Weights of a small GPT-style language model, trained from scratch on English Wikipedia.
Size: 12 layers, vocabulary 2048.
Architecture: normalized queries and keys, paired heads, gated attention.
Training: a variant of Muon for these matrices, 83M tokens.
Each number is 500 + 50 x the weight over its row's rms, rounded and kept within 0 to 999. Layers, rows and columns count from 0. Numbers have three digits each. The size before them is the row's rms in percent of the matrix's.

# layer 6 MLP up, 320x64, rms 0.156, rows 86-192, columns 0-63
099:484509456451400484471461636542547495466509560598473458498502470533481404547437440552538494461504533545431390472531462461548486544506424571478518516401473450433466513575469539486437475448524485
101:594452437536529528477476533475574464546646445552540541434515480592557558436557496476411510442538532517403493483546566538491532567500532510519522490521595494519443468512464558439508537464582497
102:499355489486498527553464543570525540470445495434475391436421425514460536480515543435428483467542523523483509500444509554454436484454547520483623481551534554487585543499558552435492540488422464
097:567560579499551474512490458529493505550489520527426505439436363491551544537525540489518567452554489435398536451493505539428480535495531446409622534413497466476509439463493514559482509468501604
104:448485525458512482460467504512548515400503498582451467431494481478365550502526506463451472482449427485517494540535437472587494473482560511479490570551614511544634451470547547493535499572518386
093:441452475535483473441511465458496478420476409591489600488465459550479515497492463431530527424466582486525475506464509592519587547413562530466442559479610457474537424533493502482397510514421476
101:407540458544516445509509590478488533430431515477540540533494439550462495489512505520441514513473532458474540507637488547579506553462492626463415466503374529440475503441422487453556482420519493
100:506447563476435434494486497406452476475480452518473594427499433483390531514405550470482506448484491471597584493496538511499512589570584531441584507508482529473499522483548581445496595450553490
102:397493509583430449501562538525519481497542509525565418461497504456533500515535448556540550562506502499503554585442509371516423465585481482530418537502532574566559557456396459546555492474549479
113:483563499524523519460408654539524383551480522532512496502574512433582488440539472494464497524438524595438502518578488459489506582480533530534454535483538420572587461467476510530554460577527500
100:438509510521476520493500523380458495562512421510593493439565499499589495507431507444506458519455464441515459510532660498507390606568456524523460541596523516490460535502463497475481428457510477
099:514492472552464506450537647489538490517496484415578485495544520583512552454552519601482542468407417514431467516478560483518433517542453538603511512541552542394557518444436528534464464449503503
101:502430424419487447428496468443422515507515485555469512575581471507452529490490471454555436383538474449466552467500548598482570598548583499514485491405554513469495524437491492478387506542481484
109:494430504469517536402437514417453445436594440503502457424533413484537525504479472462500508491599490592488554545521520555440402466445467463544450440501573440551463469406564488549512497553463511
100:499533594418474428373577524543483506510570447446465535534562526456400425525513548417523510543513478383470513539503562472554491455458492461450500547430515476512563494467446479560489562560476554
104:449445569597424519492522449459501582513647394440550487424522462515527488462481507446452552553504500496506510501428528573541409519486592560571409520496526484463587507507512497478466523488469526
091:480478511479560544440490529439667488559614554500487450509597417448533524514550454463524633489514550502533557535482483494509472462534392497532463578453451506431495449533496475540502470501477522
098:454447423589427441439525518451511476447513510461536496527516517383459504519430483479552523417537520453597493521512534503521503559484469539492523503569396559416560503538591478411460436416533542
122:531513616619556440556477433523553542560568543497481531580458472515435511464400487447538433403486517497500480474477448490503493534480522488475433445553430505490490508535499588401450562423534527
101:522512528418526443475456491562436516420431525484475443495551486516526438513443438507482464472550516456549537588593543510582556514497521596473532637461460467410579467477492514548434547577509540
096:545488474550391546526513531417484496408524567484454453510421462532518525490471431506494456507553374498458542487603456525476575545459475500550496509509460483457497439472569598425476542514604424
095:580536415493496493505521430472435498456512477459488457558561572496450498428491520482526503510597494487547583610469624575581540474529535543450482545499463543450547555501451490415455502554574573
108:520422539553465495537415473547470465504519445469517535591483426586605496453378426496453408499493460468506567464541428593449498501495550591525577478515544473490462572476485484454480470548533526
102:418493500467442494488473474480522529501522521465502449445524546539517491479578572388571500472544508399513587578413502565432512410514406573524534496418494531458466517405514480479452579560552517
120:502443566529558471510452404441522508492506515438413468429418418514582539467448481553453537512489479432475539523446528482413402467502457535522495454529518518465390437547428542555434562550519558
029:515519617564390485517470583506449510522599488514452425532422471501537534484514436453520470493575561529388511539541532540462524518525501527551487522555507453392550408463443530493546521435568477
077:571527536555506471489523570474508536593390537551478507521441510561556447449466471543539417481448519520447571458466424458497506523525491417505512566563594474514484467476606497398455525548595540
121:546548440550566480504471554583478447467511448516473446483451572465486513398519512473432488499505462425505601421537506549494516396499534543477580450500599570389498498475434443474480573503438531
094:543494489503435510492530464589569486545493460465478480583445441479490542444494479464503423563460440433467553555423453582524554451615487487489458500546424640469557510429590478508481473516534463
029:579435473514455409504560521516467533493574508463457480531415475483492527512512393523622463534525489560516611506462589447497486500506470559555479494579511487445413527412449458453478477468608484
100:531481473593495499512489557465475564461553522545545567459440489561574493428515567465521509457604493497530537621542541424526516460577566454464522511541568533403395487530509491405426525519502499
090:471570590514461483496463488538513495436488469466508437523514477540580392546464394402497497517450445514422551441555558568457504522565438547453500502420494514582500441533428506502484436590553555
088:557459543527547420556529477497399482599480520437468557545518505436380479581484442537584434489445456504550426452529510548550548431501487492508403500513459467473477582510510467507479389534538515
110:543483500403453467476483419478478499482523424425435478425471433556497559566497491571488517481591492532530657538491483492383559580458501576500554441440542489502460466514536469524458553513465515
095:438501574518419489486490490511504447506454433510532510487384458495456606448479510533587520620574513500470445543508554598493450466547461493483466535470496502573541390566548488471581535559516560
103:505475440476436499493459582543538471453450388453475540515505472396377541435582437479487490565572549444501467482546492529550527411485519521554555499488534571430513493494565522535559399545489540
097:403577511457492490534691527612479544499506513525513497505394559511483541435410536593491499451490444412501520538494501478549474511513538481537497454477504502480534519549408485513578465503562497
102:509497455553443522461570655451493443496439530527573518564567515523475579536524449509588397497527530516554458525607590505541497486519579492527494460527538443425449548507471448509475493525576520
106:509575506422579464492472419607519520508520448471418469454399464459485370536469356486436495499504550500439511471544501404469515555522542485485524501531545514565534502526481424465569460472485499
119:537446540535463470471520447533461521417553520519475490410519606534486503528458494418416461451496548414514514626580533549508517475395554564456510562468581527461476569477533496514462535504565579
097:512536480576532544552489557471558488466484505611445549478456439511505522375450464440450436440513550557453514444498443564521516567503520534447457469546465441515454462536546501645482511528588432
107:495552537537540531526502449463445440521544489535475530643447497415448536536506563448547561476518467452521512549527471429529428483474519546485540464530464533539682450480574438553560551510517470
101:552457525504459515501469550604497458496409494486482476459538446455581549496571408467461490558465471491482587483481489522485495507476525558571454414598506438622474563526479507499637456511571512
091:496492514456478463489493588601462455493426599446526375529530523546571428488522524519518387491470552460449486555541436510454522488440484502509536459409610501490482464491460429434506473489583442
091:514527488521520496495540620461563518473516505417473552570478477574483555472474454558453505468514468507536551505566441493561648522510583471584461437491596527476514433451423524529504474484464385
100:433455593570437439524518518551473459460534433483420446576492532500461472522483462521511517505644538499480493497442407542500566570427513527427493494455512450530481531532384530532585552477428472
084:485595545457469457522455496490532395469433459564464530536435493529462552401520487441465534443471459431451581507551515457502491565508661476544467596448529503504456514528442428494504461511430483
112:507501517492509484445539619513460517502438481578537440609448418503530482468579477525521487512563417485527522502493502502548549523452504497504482517557520584448414558582435518396375517428498443
100:461483549482519500479480518503432477508542448564398545478556437512493526537512420411511418461502507595502407475515462521565436578527567627551444530505472533510527593479582528466580496447550495
101:442527457438437490480431454516522496484503424456485502492515418435427575600489538583512467531545489593492499570415534444550584482486441476526440493424503530423532543459535495410517452425580505
098:507538475520447434458513544566598524469466472406464476566509536515468510505585441518445492554412403420474583487491526453445518537523448550513485541504534582447504434521443556583497549515437390
088:535553539448539530606441525495447513532512541527492479496447617502506521393441475492461549492470566477455557503440468509460482495630491580468551527513664503507418565538519478474526538479490465
099:567453501426533498560480491546528504528382463527488393482469554510487518513515424484561507522513540509478498447525483552515586493446444581500384517424557525421387552549523545559468490577574529
092:480545506490433520500534570563615434520523428571455435534417526510472537418377497501536543513466429514406520447499522574460496544534498497546617519491421537465480505460509461544572556515506444
096:476489458573439414537453537465509545434460568499440461413448499573532509483544589503533479478429532596567549617540494496518458435523432571416434497502527487485447512448514512487395451484514457
086:453464470481523450522492516396453481610545473443529441460591516477486538410518509515588446621493585460422546505584503549556484507526472484558424505487520487453499572528527523548609484534537464
100:483519485448610477532471506507472469571444440569501519464447582393530450482553478411571496493491495508525499478654523498469461517410557528510507522505576528555544517508456527455419473512620460
126:497453464437460533499426515451451533539548503493427426424519552600496488617519473465545489555511504612388582529574494521545452583477476482499475505460470424526542515549543590504506462520477425
093:485469514551499560527557463483527510476504546462442467412516401563545586429522491482546553544504450503371547458427512552491503480453490468479519495446557543463492502518391589563555546388570460
103:492488405501470529582493471534590551568524473459466503433497440546477485495456449424486458503496495558434525561531445508409443588446445518538453540557545481536574618474503457481459519599598489
109:555456514453528538482503562434472510483502434572390463576510500399526533516465485551486505369483465509529457572441545454450488601600445492477516522507482532535622468500441432549489482547485454
107:435487543501573480537491476545521562495542474528366535527511465499411474521457426491515487620529541504422442512416505475528504402483528582573472504373508494412484480480572459517476488544553455
084:528539416478463482509491447611456482441416523456473454555475507469476446554498493462581484498523540448510544468497522542572525457430535434493525548451469484475550468384539521574344509447574554
103:428522478456506452474463597551437499480542497567525573517557498397444460553453510506387537513462560468511523541494535475608400507500549587461494525447523523491539530572555427596515483582503500
094:440498539596477393497484498575504462542510525443511536507426483502454530503559417385573540497441445443531379543468514579457510507550522403504477482424518454499584473423519449460515442488496498
104:518531574478493432481580518601553544529565502559451459525498512527521434478425481564517502379437436498566482435476536447460513492472480506539436489562525523548532596470507400381431495446533495
114:535483527405525469510400498388416503501458465480474495421504454395511533521462367511604513433461498569483541557483495445521600515450466572509552469494487474530429427530526537529461516532531485
106:433427452528458510531488472542550460562472494525508477460549490485426452474540455494470541592570568583463528426568485496534426443544446586417513508475521570495506583551560575538500457530628474
102:454491423526527477565496438580544489452470374528440461486427522518496556474515431500490527510536504499482522491543513632455511476479453557418542502370557468433436470479515548538568460395537504
101:473538475585509536601362492561531533512555441518540441473502458537528521478566491414517508473498422485451492460504432484582527530400545569532503569589590431492454489537548551482478504530575495
095:518526569486444516480450403509450521601476504578510478489538471478578559531427474560568484443536578540548420474507531525476526639501376476455519450486573497431489520532484471551469526451561544
104:459500538528512449525535492615485474467530431471456564458386557667494547460466532524439420484508499499513515518523537523474531436481529470403408521536439403542453503453518469476461422507495464
097:492465505549474377482500509554493463575447536583468493534619505534518488515473497495573528485501540606476468567427554542468542470441436508571480570455514470400518547493451495555379434552486497
115:511427551456568508491442484463540504459537545483461459430440443553524426596439549467509498405445506457601550550530534507480499619424562512564592500562526424511523453499499461432556488547492500
092:527520523478558468496471423630475479471404522449551489580413493480583513479509496457476505530515475440462483474430514494464468451402530645527508516567576448444478560509414567473512460505510556
106:424517437532480443504523609359496491587603532528456420524526567527494559583569459504606498598552509585541466548460528467485504488528513496426517506507498450510435518461493509520498498530565480
108:414496554501538580582529552553539505486460533564498523416425514557567474450520549486372515513463599474557511529551509524488454475589533558432432493549622526540544528519484542512542478478552453
112:549511484558463561514480536488461421531511561483421448512575522388583576543537480473509550505488459456465496527527386502497494431480518544549529494452568542428543436427579570430539513539467396
099:528399522480440439473455549431479502465485473468551446555517485413485479455524526503595585491561454472498471539533474594546479527487449431488450517487565525514508414628500568614457439494489567
111:520405511458449513501420502528521490461499476481504475578500396530511498543452521490447449461563536636396451381485490464450435576516462507443541509516477499429481483562507567595560509442543523
112:448434549482520517508494423542417497492507610515477502432467517495477539487455368502393526560538498521476492445469575417505474493543512529590427575494457535471530531585413466509508437506557415
096:543564488470385460563549489541483522508431501439443512523452515547415474504509562574406532573468430363558531579488533484479525499449504578490518567530508486435529510464398500422490449501472484
141:415509487593446542481537502504536460549615543578464547501592436496508489460509512502442515415553542484475515497508425532490428557478497577448462541530548396499570580488523566410547530424541501
116:441483448516458487523497510484561433650462482381568529486516433502558496476487467491527497483478432494479509387547583534548469485506478488579421503601462435474451491495472475422497429555420476
110:526575409470422380520430450495522501485479542421565434591430430467511526565475462494549471517446455547503475455524505545465444533418443554503492452520468469454436412549505422490503435568536520
105:573450588465418424550485534503640510508460448456447519467497427480550591459621531556501467510529506478536481438448464598501528474460470517560538550492532492496465499452483470507439547476604556
098:464469561536505484540422466532514436467505538539540433514361478475470458450401546510546525481490490502543522499421533643516421419452428436455445483452565461573482456561500480527457492558472512
102:463454570465474484507539535444592495505501548526493535517485510475594454613449536480544444506402541495504582501462582583549454619498559454523536498436502455482560480444518482487454552400423546
107:464467623569476463494529483550533504506509459548414498544518465459530598571450535595550538542567525525382452463356570434505545531518477482479459517444467542511470480527511494508488493399471523
114:480465481476469571486544440468590492518478399424502483489434493498569465546438525560531646495483428438462515515469508532601527492485474516496443518430596481415559445487519571444455565448509459
093:468540530444438518533516448498512498513483468634560493455478510514503550551439451530518573491562532552540519512461567463419543579571383529523453546428534441528552509566521550582493482442616516
100:545589499392493366545518481533477555472456440550431496527441417548462526453565394490515487438404521475535519422494543439498561507513563532559454508427475459419457544452511480484490481468472476
113:495518532575596426523611517459481551513532478526505485518491606505416503508423511388489402434505496613519536497412498497550441468525477549502458529524532490528581540485508487601468528529463425
110:525553454517526421567478569519504560538547541440478480413462503505535438459474441445533508534503569434448544597541568449519497527433582415446550452471486502506478515559405569556414482505520407
092:470481481477454459528521509548428505453490561441447420497503580444479547431504575583503484500567402474485485516432531525589513496531478396544440434499571532567578481444425486479425399461505478
093:487499572406385511516568571533569532589514472470507528365513510493487508466536464558533530502428487565369475562437502527454508495541538510576499504559526538477577551506546463489466510420562478
121:528533496474417558532501541552511464513455474517494424492433475481510571489649521537534577483569448508410477438528584538466574467485441507489440431490571489520539469566481548519608503504436591
095:541551441541516416491577510556513535523484453459490373491437431594517459489477470482548488477449515548458514397507470614431484618421484454545443522475493439489436515469448481448494475469427502
095:513560531494449533559549435489556519507499489548536455618429451496544477583497498431483468427502511462471483505497531596488510543477539524532571476605574554525584571521494469371436559478580465
096:515577548560480457509478509511560506553488450528485470579538394480381538475533535553494409431460377503503535423444527534460411466519539495596535477484471444487482545419472473509479507429454428
094:527447479469508459554439636570600547506373439570482487550413547518524442545553502417533470500559444452423476518563518479554528472552486513487525467534454494494453446526542530466520416464465448
094:489454477467493497556649580567451517540490485462514484519477523528522455487462479500512449575528372469594505510447538606586413477514524508558536435561519475469476566451472460494445403476540490
095:415487480470445528483481555602524458448562515492512541493480465543532458424389374438507538456479556590539477520554478564506477610547479491477512552437499495443508437485525466455545466405522577
126:544484552458559458484548531453490515481566516540418384530451441548434538490489531474506519431378476482622449572513512506471514501452569452464514485503544442374505514410499509542566530524525434
105:536561483543550521524509444525479476515569453515432375510441576573485410588516489481656545481482533529524497517517521424472443539494512468585514486473654490513567507455497506470483483493512461
090:521510632544496524537461439451478479505522503477488576505574471445491560647558507453489550521494626505456574517486542556556504557481593504442592510447436444469572505522535443486516483475478496
101:410494455491501483552539605511399578509494509452522549493454574472531478558405419494419401593486609477457564470596543451543510500480512429477470449541547473489454526539485506486533448531522511
# layer 6 MLP down (transposed), 320x64, rms 0.224, rows 86-192, columns 0-63
102:470461500490486481505491529495509472387411496538564598543486495535482467517562559471419472509414503513507381406515423468488557572498460420512553480476495500557446636450505538582470490451517539
104:571562620520464543438559513597449444446500479532534466510548453523502496539452589510616463496465504522525452410432546547470450490561590516474449481522391574488470506537517483537528455475537563
105:509459449504440500520520472581483425497486495497592469563584519553434559549558562445358477543483527552515511514506412405499522485470527466437478546488336507492473507518503453485524558528520433
097:519529498500485576499510587577546522555415554506590513532560507519495556522479492502464425584560462495514462536497529606495546597521541483502519485491505507557492616386500490445502419393574524
095:457463520505575566476511577553450353511474519527552577533457407527519545494447513585511521465474566485507445476570433469503497526574447528528521474547520490481430497485485646446502533532436576
100:534510466566418633456585503576500513480585411515485398527489419496400537515520526464504612455459466441573510456472478477586497573507454547426472528502476490466480528490532550510525523515449530
108:529404559447458482443452544535553396471516517551462481481428402443543463538432478505529478607479495586478432504516522513392486529430536391518545589555507463425530535487511504554497477502492539
111:510550530439434479546519493543484554525564423544406492492483608499512552498484462482472437553575387449420477447529533494558449487550526568412585523537532551559479529496564458453569537518528415
100:526526489503573547543531484545478541493514534493492530406476551539456444503505516538551505498414564491545473428623487536444616491488572534487574407360552529475490470506549538478405463486500428
095:502494536433503431572559483533527531454593545546567395469430500465453476448499475461522473490438537514563560511481536554394431486498483561445509509427470387459566444476436586537487475535491579
097:482405462533542417450489491437475437494425407457504490543457533463496527488479571495503491471466516429458375531529484524562516564474388519582529499599450521523485467521519427591437485534462418
091:524476390408504388533488462570554563496579386490420502539501496514496515539572460396506545517539477541478532524589504458516427532496463467522601494475526544485455483553608526497506458528531453
101:479444465456466446480551373550478476518561466497603507444468532563500648543535479602396523567514474505473487524502495463473520464578491438547584498584475542408532497479497504494552483515539492
107:453435485438610459451574501555445532501500501545491531550532552536471546507581567470486599550485506417503453428494530566567473498460544536515452573444536541554471549576467614508392519519519515
100:466449539574506554514521571522480550475473499458399417547521467558499501520484501485493538572572512628509519433514417492498422572541436582466533536531529428559487564499460486448454551441600439
106:491427505456402571478546519392438511456519409537494505585485521526512429476514473425485623527412529406524362472495430469478461480462530540502500459530439537556491538531499524513489499575491525
109:450501562487474564480529536469498512432551453499546498502516446529515453480566526517474499396451511406594513491561443501586511527493554592484483433514448578479489499500435379632547528470483588
105:458473497507550599486547474418426528478587408516520465446495483476477473538500546456496547501605550539540374453484536502501502424463546479399468502493373522498556503519547456426443435456535515
118:510433476460462416458496481471512505439541608442426498438492479498485442445541534494419526518414483459349418525538479503511510582487522442559555445456417489489391492533484564485470552465498476
107:450533587410477501449499439488581427536571465509512501481421482449470501506483499414458487500463510527476407526409534516560540567487591502496550523519433480558580481561543491394462586463434435
102:430452546554615503508500479546496529476428537526468586479546598464545484549568405423479483533399488488557467483551460489512537574434454470592465478456560535540497523562495520508593489569485435
096:430533491422426515576479418592449425487517525471446405469484576470512490441547529481498500502492513542529482422436477530500495500485581548449561452456486515425412521482521483413608489425421448
097:520468484478488516536542469512552496484508442502475499576586625437463519465620523605421552568525471511479472511519594415459544552534514420487567567512474468613551518526419516521471495495524458
106:476495540415481498478456512605587535467513468516530506500469536373471541520524402487474515420547436564462412509498474489540503558565647517502525584572512549526430487524478515434527531538440517
106:434471588548532425576452506531466452476562494529485459473495419526443500440501535443524594539483457380459390453584483479493490440518562524533541565506450515439501419536482470450454526444531413
045:433382485519510541565497458437532604557405500471560473533598486495511521466565599493500468469494604497515443496509523466477489482419486502481525486570529550550530600463438457490370497525504507
085:597557467499602450547570486475442501496427498566491519477568480564504430419569562533559490573449456530460490487379551422416532451541473460487503512453437488569471518461545457525533499529548566
107:493507625604571620426431456479485471464449554497497534412506493460488494564459611598580512505441550473487523488520510485521438528532537468526543527488483463543549569545439536516420501445478518
102:461526400523501515538503549541498504504488493501450531463494429481440502510503490594525416419443430542468450584522459511458498528643512467473489425515556532568599551504479373492449470526515590
041:510529523549525466448541547515503580565507434483575477499572540466456512493520561504500433441518639471497409491510528550494448449470510446405476410462421603457530492555559549570488404515496521
099:579518524445491478534437442467493506450469501514491551499540422556437484550522574523521547507515484517529492349524495408554489577533536574510484563422525482477467409518492472439576380413519540
095:488484512567538558546552610485444576480526502540517527569477571489442528505493458544506543489534502506447510457493493468446467469505450548588529376509372607581455515512533507510377465489439473
092:486495453503486496465511517487496451530563520408424471458410589500518541437532511537433532488512449483454600477535478582440576571575471470525509441504552479450521440567519557613557402425541510
113:475491477522566524517449499498397477497552482447491573639452571527443361547575529479445507478490495493451490474555451463482577573504490529518479492553488597602481505460437549546529552530436487
096:539540578532568534420477455522511481476480500465545574503462410502490548496494473543485404433530529466510431589501506495540436519632492438537486536451526565515461435598585504415480498495484609
107:442487566600613432502499434500478517520480594426529564423519408543454505464440492524606481513485461511513581521487582418518468554463506542509449476521455470467394448523427512487472490526481439
091:438505544513422549470591487445462478506450467517524496466514521484565499490501611529447501451552544473496443484535455474520591575479448521471530568562394373442464557580526560451460518603514514
106:496459505598500527538541477500471552518504469430474559504497500486482479394562406566442502444417482486482421451447434467490465502500430544498619552479426481613423410512465466524517525504547577
101:555556430542557576458550457487549441438510554483459546461476515514491446520459549433458475404464437542549367517515423492537529477570474463525510550549421457490499529421565490585518466593441509
096:511541422472552438590514492567553485500542457525521455563470498478478501455530411571543464477452512516563572464446533369440542506511527457451487612455416468527507472469544555587504565570430492
105:518520491489411491519543547472454539432454474577443435443478552562603491464497449494474483523537503457524499517479520445381545477505392409498532496555448495490414479470589538560479387576456472
111:424494584526397475547554445613468496515493477473529451511536470490536505498394455493487514500469573526478522540570533454430481487579498424471448570437544405478444578625507462491553481520503453
096:534503560403495471574426460426452476540430475473518484518400611496546563492426576616516572489557524504492469506466495431472486515486634479542499491492518497562475579491545533484483556575479513
092:503529469476481506521509487345535514455506489558498508519496496477441518566463536503471453511488468566529431463567475451542484554464433557439490433415570510510401514480623503538527657446498524
102:576582531408454560464428531532434430475513394437512527504412508492512443564558441544471451569578476522590471548532450509515579514521448435459600486506481529595507539464473528501500543474481479
105:507426500581467530500541542449445500507464526514467443578449513502471521474469471410526425567485459449562462562478410454501491436530552504457461455516429512547446511534395481539519610589377531
093:532473451546488542481472518539446519412477558529483455443422478527503430395494450530473473514478476555548454559437473501510433435523523392561486529401491537448485551601639536455470492463503567
107:572479610576505437506466476404438566457487445580505463499481596504483473547450481547520570456598563440548456493505469532555452554478482582500531505441568454487427521510444466470471569413508483
102:463414461428437504508515489417460525503533480467454462527529518472543421454504422455425493561534460436532459475574470512459495496548499431476584524547488578458479462515385465642514470512552601
114:558518596498490491497518512451540501598499560488590447472577519529427571577509576540447468500497411549529528440502499582503480547499426436534525408503497587507508527584426510515487405516542571
098:529371485473435546502506507573413459484577523470468612496453536511633469535556470482485491513572483521524434515500489478477493466491521438379487415451520470451550555510524483430536432465428541
090:495533492457481409536494387393582526504534437438506480486559445513448542450463551474535449489453534435449482428533626515468431496485588449480479523521460581494483509470520504485572376511529526
101:540571553564525574518488494438508472521530477498503535537557478609486512470489607495526578412598493555537462570565451452505520515439545495531455422496457571557490531550504417528479518555434385
095:506510518517453534574506526512486472533542529512440529392496576498501389569525552470494522489568427562448536509604530499568549518432470450523497388572506613491484566533536571507559447421493493
118:463396482396422480530424460533452487483508496487479541442519523509521500427483535388493567478425525584510478519580489509541556559585499478515459486382549570447518472466583498532449553453448554
092:472422574491473522416465473510472559499414447589440491504625558557418500552432504533515407545477442465537453479521436489482540530560470454467496601544515562513471505577504559501462545464431452
108:525490462483438494496486391497460417491455518539469552510569537543444536415457497473583460580493454518408494441552481504461575591454508424516426458505493548575442447478415582465456500417502542
118:440509429416428364553507527449445536542526437552420523502550591589473512525413464491435507578504485467465488489536448496509592480494548519519506431479504597528456445444521532524506461453448444
096:479504582444438492477497511514532466521416492599548553520556496519477504466544584442503479515476514513473506512552511518636440530521467494541415412621528465434564490573474532442474380483564478
093:489610574553530553516499466468545439495479540496540562555434542484565555489445515474459473528430560418382449510472486473555562557517527476501516528521546572565467537599474594479437489456452584
109:525564544381526561492481481512515529496477524519483581393482477524595505433532532561492440618543475454449455415481462536496425414516590485511568530456509490503432526464596558461505456517491551
100:472469413462349446538523591450498509488584585501493506485477494538484448569469430471527510501441478492541515435567393488445503520500460507519526542567471572585503420454556498504567504584515558
088:380483465602482504397468538508458563460494542451488529414523459501451465508416482500425574512403502507478397534475434458515505513426454438518525453538564473554555483575534477478529588446517481
100:686633476483490554504592486560575609522520527459482558531492455484481509537424531502459577516540462524512488474519439523505521495489452478446463461514526550488460447471539478519597508437484441
092:491545515490523436436465505489483508524466426490477489476591536520461448535519508519421536483484490574572507456505543458516579428510398493470595444415504478485393510520608480576474626410490506
096:522495549551547467532516525453463512385606449533487459476513410503510497442537472474501545493509578518467571536603512457562474443549501527454426431421460538496394473470545609545523471480591477
106:447510430495455510446573489520498445492479414533469508462477485428595524366458520575453457500460479442483403563521481445511653488495484482535534529482595568492529494495534435486555573531465494
108:435442563469485506448532550471531510462462476577369483554519534533424470540527510523463500445390523537510524514597465461496495519659476471498503548527425619483431512482492459540568486478546507
101:558493508501544497469437605518341430517580476428516454519499497574428534506444513430518491466553496513510466575509628552491536489469472511528519463493528518481506518523436379491406457510502437
105:436475492416524523450485499447438530488462557469505520407541554436495455417471537521566512582602495529561513485483471561468433410464571439514576504439448479573620453536547447474526497523454463
095:463516426533529598471470553615523456477431512476491450469487521430578546473569474526504512505391439443513411547530444450608523451523585544523520559466530459532480547475540527454557571541438497
096:559528487510519429537524447399505573517521521494549452475538522440469404524451527524549552546460446455450399539496420531528399534456444408605537509500543470466569438455486541535512418433514520
097:489430513470438502539444547510542525492564424496506623388534582582518453438481447557452513487434492552516525489481493439498514478494477448573525461582469564490522434594496469426561565504578557
110:506575501469455523540530579539596426524374507540414539468405582432561476490340477469496550491496455505452473488451491488518552580486479496480507494557461546459528496466578441515542463524474513
093:495541490443516493518586536503559482527557480478539540454639546494495438533566558527451504521414532536504460511398486507461493479459638398521515514457427425581540463446528525573562518524475522
094:460510490478507374489509478517443475386495522404478503537490557501532540458503578544371514452493569476510471491422494530492556501498462479459521537425486394546481434520559462423578524511405568
107:523512511483431379503568489510523507556506438545479439562569512495500406477444438513501421530493377539414479600530461494531607461466475421442475497519455544496512534478450490508432555576517444
101:414500601441532437509522476504569534481493561507552497469500502431495489457581588616456464491509464530512549481410582575430415503440520504498383507555548472504501480602473485471530517560541501
106:566520440468496517530482418574449518514574471548530409505507527506394436447463469450410573436519392514476497590503535591485495521492557485415535498534506422493456452536535451440450461465551439
106:528512411427492527515506417561511550513540459452630445515478506597531557422508542544529456455424495484525458585429497429515475500531493513547540591387485432528522472547531476564417483465481524
108:540449568517527559546462587468525512425464459453595519560482501457508491498477481545441515605535519528503474564454450526415521498556611524543570541491504488499390550474478413490470562625474473
095:582486528496457433531542466503410410608508347549399524517577478503450533485527528524470579524527447431544450470500487504523519575464488475559485407491508522486561511576519484512518493566536571
134:469538471544571591548488489622527426454438511446687513485503475462544503429451433433456520538499531506529532499451520539457490461525461558500442541492581491472484562474489500526436460496408532
110:583515518540465555596481459474556493478481542469533533575517467536559545450517498512433494559483460475533528552493565470578482470599448522564582444438563588489542519540369502507457551601551525
112:404531499542474445527547542409506515520528568476566465494579464499517554533473612544425520542476536579601443463447497531521543460432557513480510411477477557504514496500468543496529515582352494
111:591504436537527448506560559435419549482557479462564599588512529520593524532575485522463461572589502464488492467544484428451495589514569516507516592418527548521515523564528445448484520449462534
109:544461484476480564538478515515537540434513566540445470569528460442416510530432581475456420465467486472490433503473514438454510527499368470538432519444565543519556461587524550460456547414608451
102:521631486433526602524556519507425519478452525568561447491516554537546553501506477513525372572497507422487576498441491473543561449459497517497541496459434428519399512466545538499518560468453414
105:537437469511445481497481470450564490500561566571428490450566539393475473463511460500437464439511531508554589483490502542542464488441543425435474532515518534459562474464420422438564370529496407
112:450478531415486540462512467448465476495545503500530506396495585490596563522485493540469577523450518479474403393525575450572548534469480575522464549461534442425545524479542522477440584603453538
097:539503532501480553514468478552482536555537608554457386522554479464426475526513452539544479455388481427537489423503471579470465599410524538544455568467526510463536576464412470465482564508512570
091:429482530408469550458542521446513505468550429497540384482501557656469422589542447537484521479568483431496523525484553584492519454547485499402515486517539451502527569454558468512488513551567458
108:490494406401463468463576446509507473494591466555477441401536463496497574507564519552447490501461422447442442550564385524531538466592510508522517537564470521407481479512454496520569501562506572
101:530487494442517495551493390503436489559483371449531596534471494476493554450586578456489503414455507455512512559521515546587547610516531476479570447459530473580536547549418518521423481501485488
106:504472567459490521404487576531421472547588446531451455418543515498501485509505531475481433531598532529469565463385416550413540503443497442504538547418457497471552486430500400543520480504468442
093:508489447522451421515515454533455493465591510436380637484579524570472492416458454439534570502371526498491546476495465542501562522434512410511497483513482496454539450546522518575525458527518555
105:485510446531587500530518454507476479443530520538537452549481441479536502456461498593538596493496514447540529592436567456439619517589586522427581529548547517501511514437465534457538463486436608
094:555462567489486506457542579417441475498558584559410528457521511418470585442548581417514530491500571419550487526441472492548516448524421573471484580567484430464534470518549468545456560528484505
100:519462426427581490515478475497427557498544478439560421506587417564505484500516489526471542489530643479440479502449495428519471454584497508580491398492548464516554545558463488473387523473546471
083:483514452503533567634481411536473546464557508454519506444413566421570543527466499466491600534489564455515525565526478392569477544515469459447495522493560482513497504533506581442533421530529600
098:497562585459458439540526516494477517614597525606424518495434499509474514563573517458529462574526515586536588486603559458428537503519496468496526533442460505434494498392516543463561502494471539
094:519494550538545503405548486473464346512415497525509553433588476509597491464531549518432484521462470431485399467495506473557498495500563465439536452444547461517441523491500558399582497546489558
110:502455529576575487447546462530462401500423525484497497505608443479511455447505457456517549508474447491520504535431519452510499432479373491523517453450575473535519504416424435562604547493406443
120:506533505507538470474484563511483464588449467387555440547443482509582525550421432487487581405516546456561417511455445403412534509499518417516498478505422519476578470453495452508570464543482443
103:472534535501528478521447515552463516471448484459566606436521372593465523555432523448547569481373527480512510424576515409568505466494531503505407510520457495498473503568553549483535574451511458
093:540561581467479529535557552492546486557392473534628500483574542608479524490495534475588514415469547490457585522445531587561545508481480458509514535523487558410434528554515537515472480476498412
097:568558592623474551559519471418549484422490510472499569542461486473509535551533489475422514533507445479407478577459405477472537500584495401500553453459513502579543565433451501537469457483449507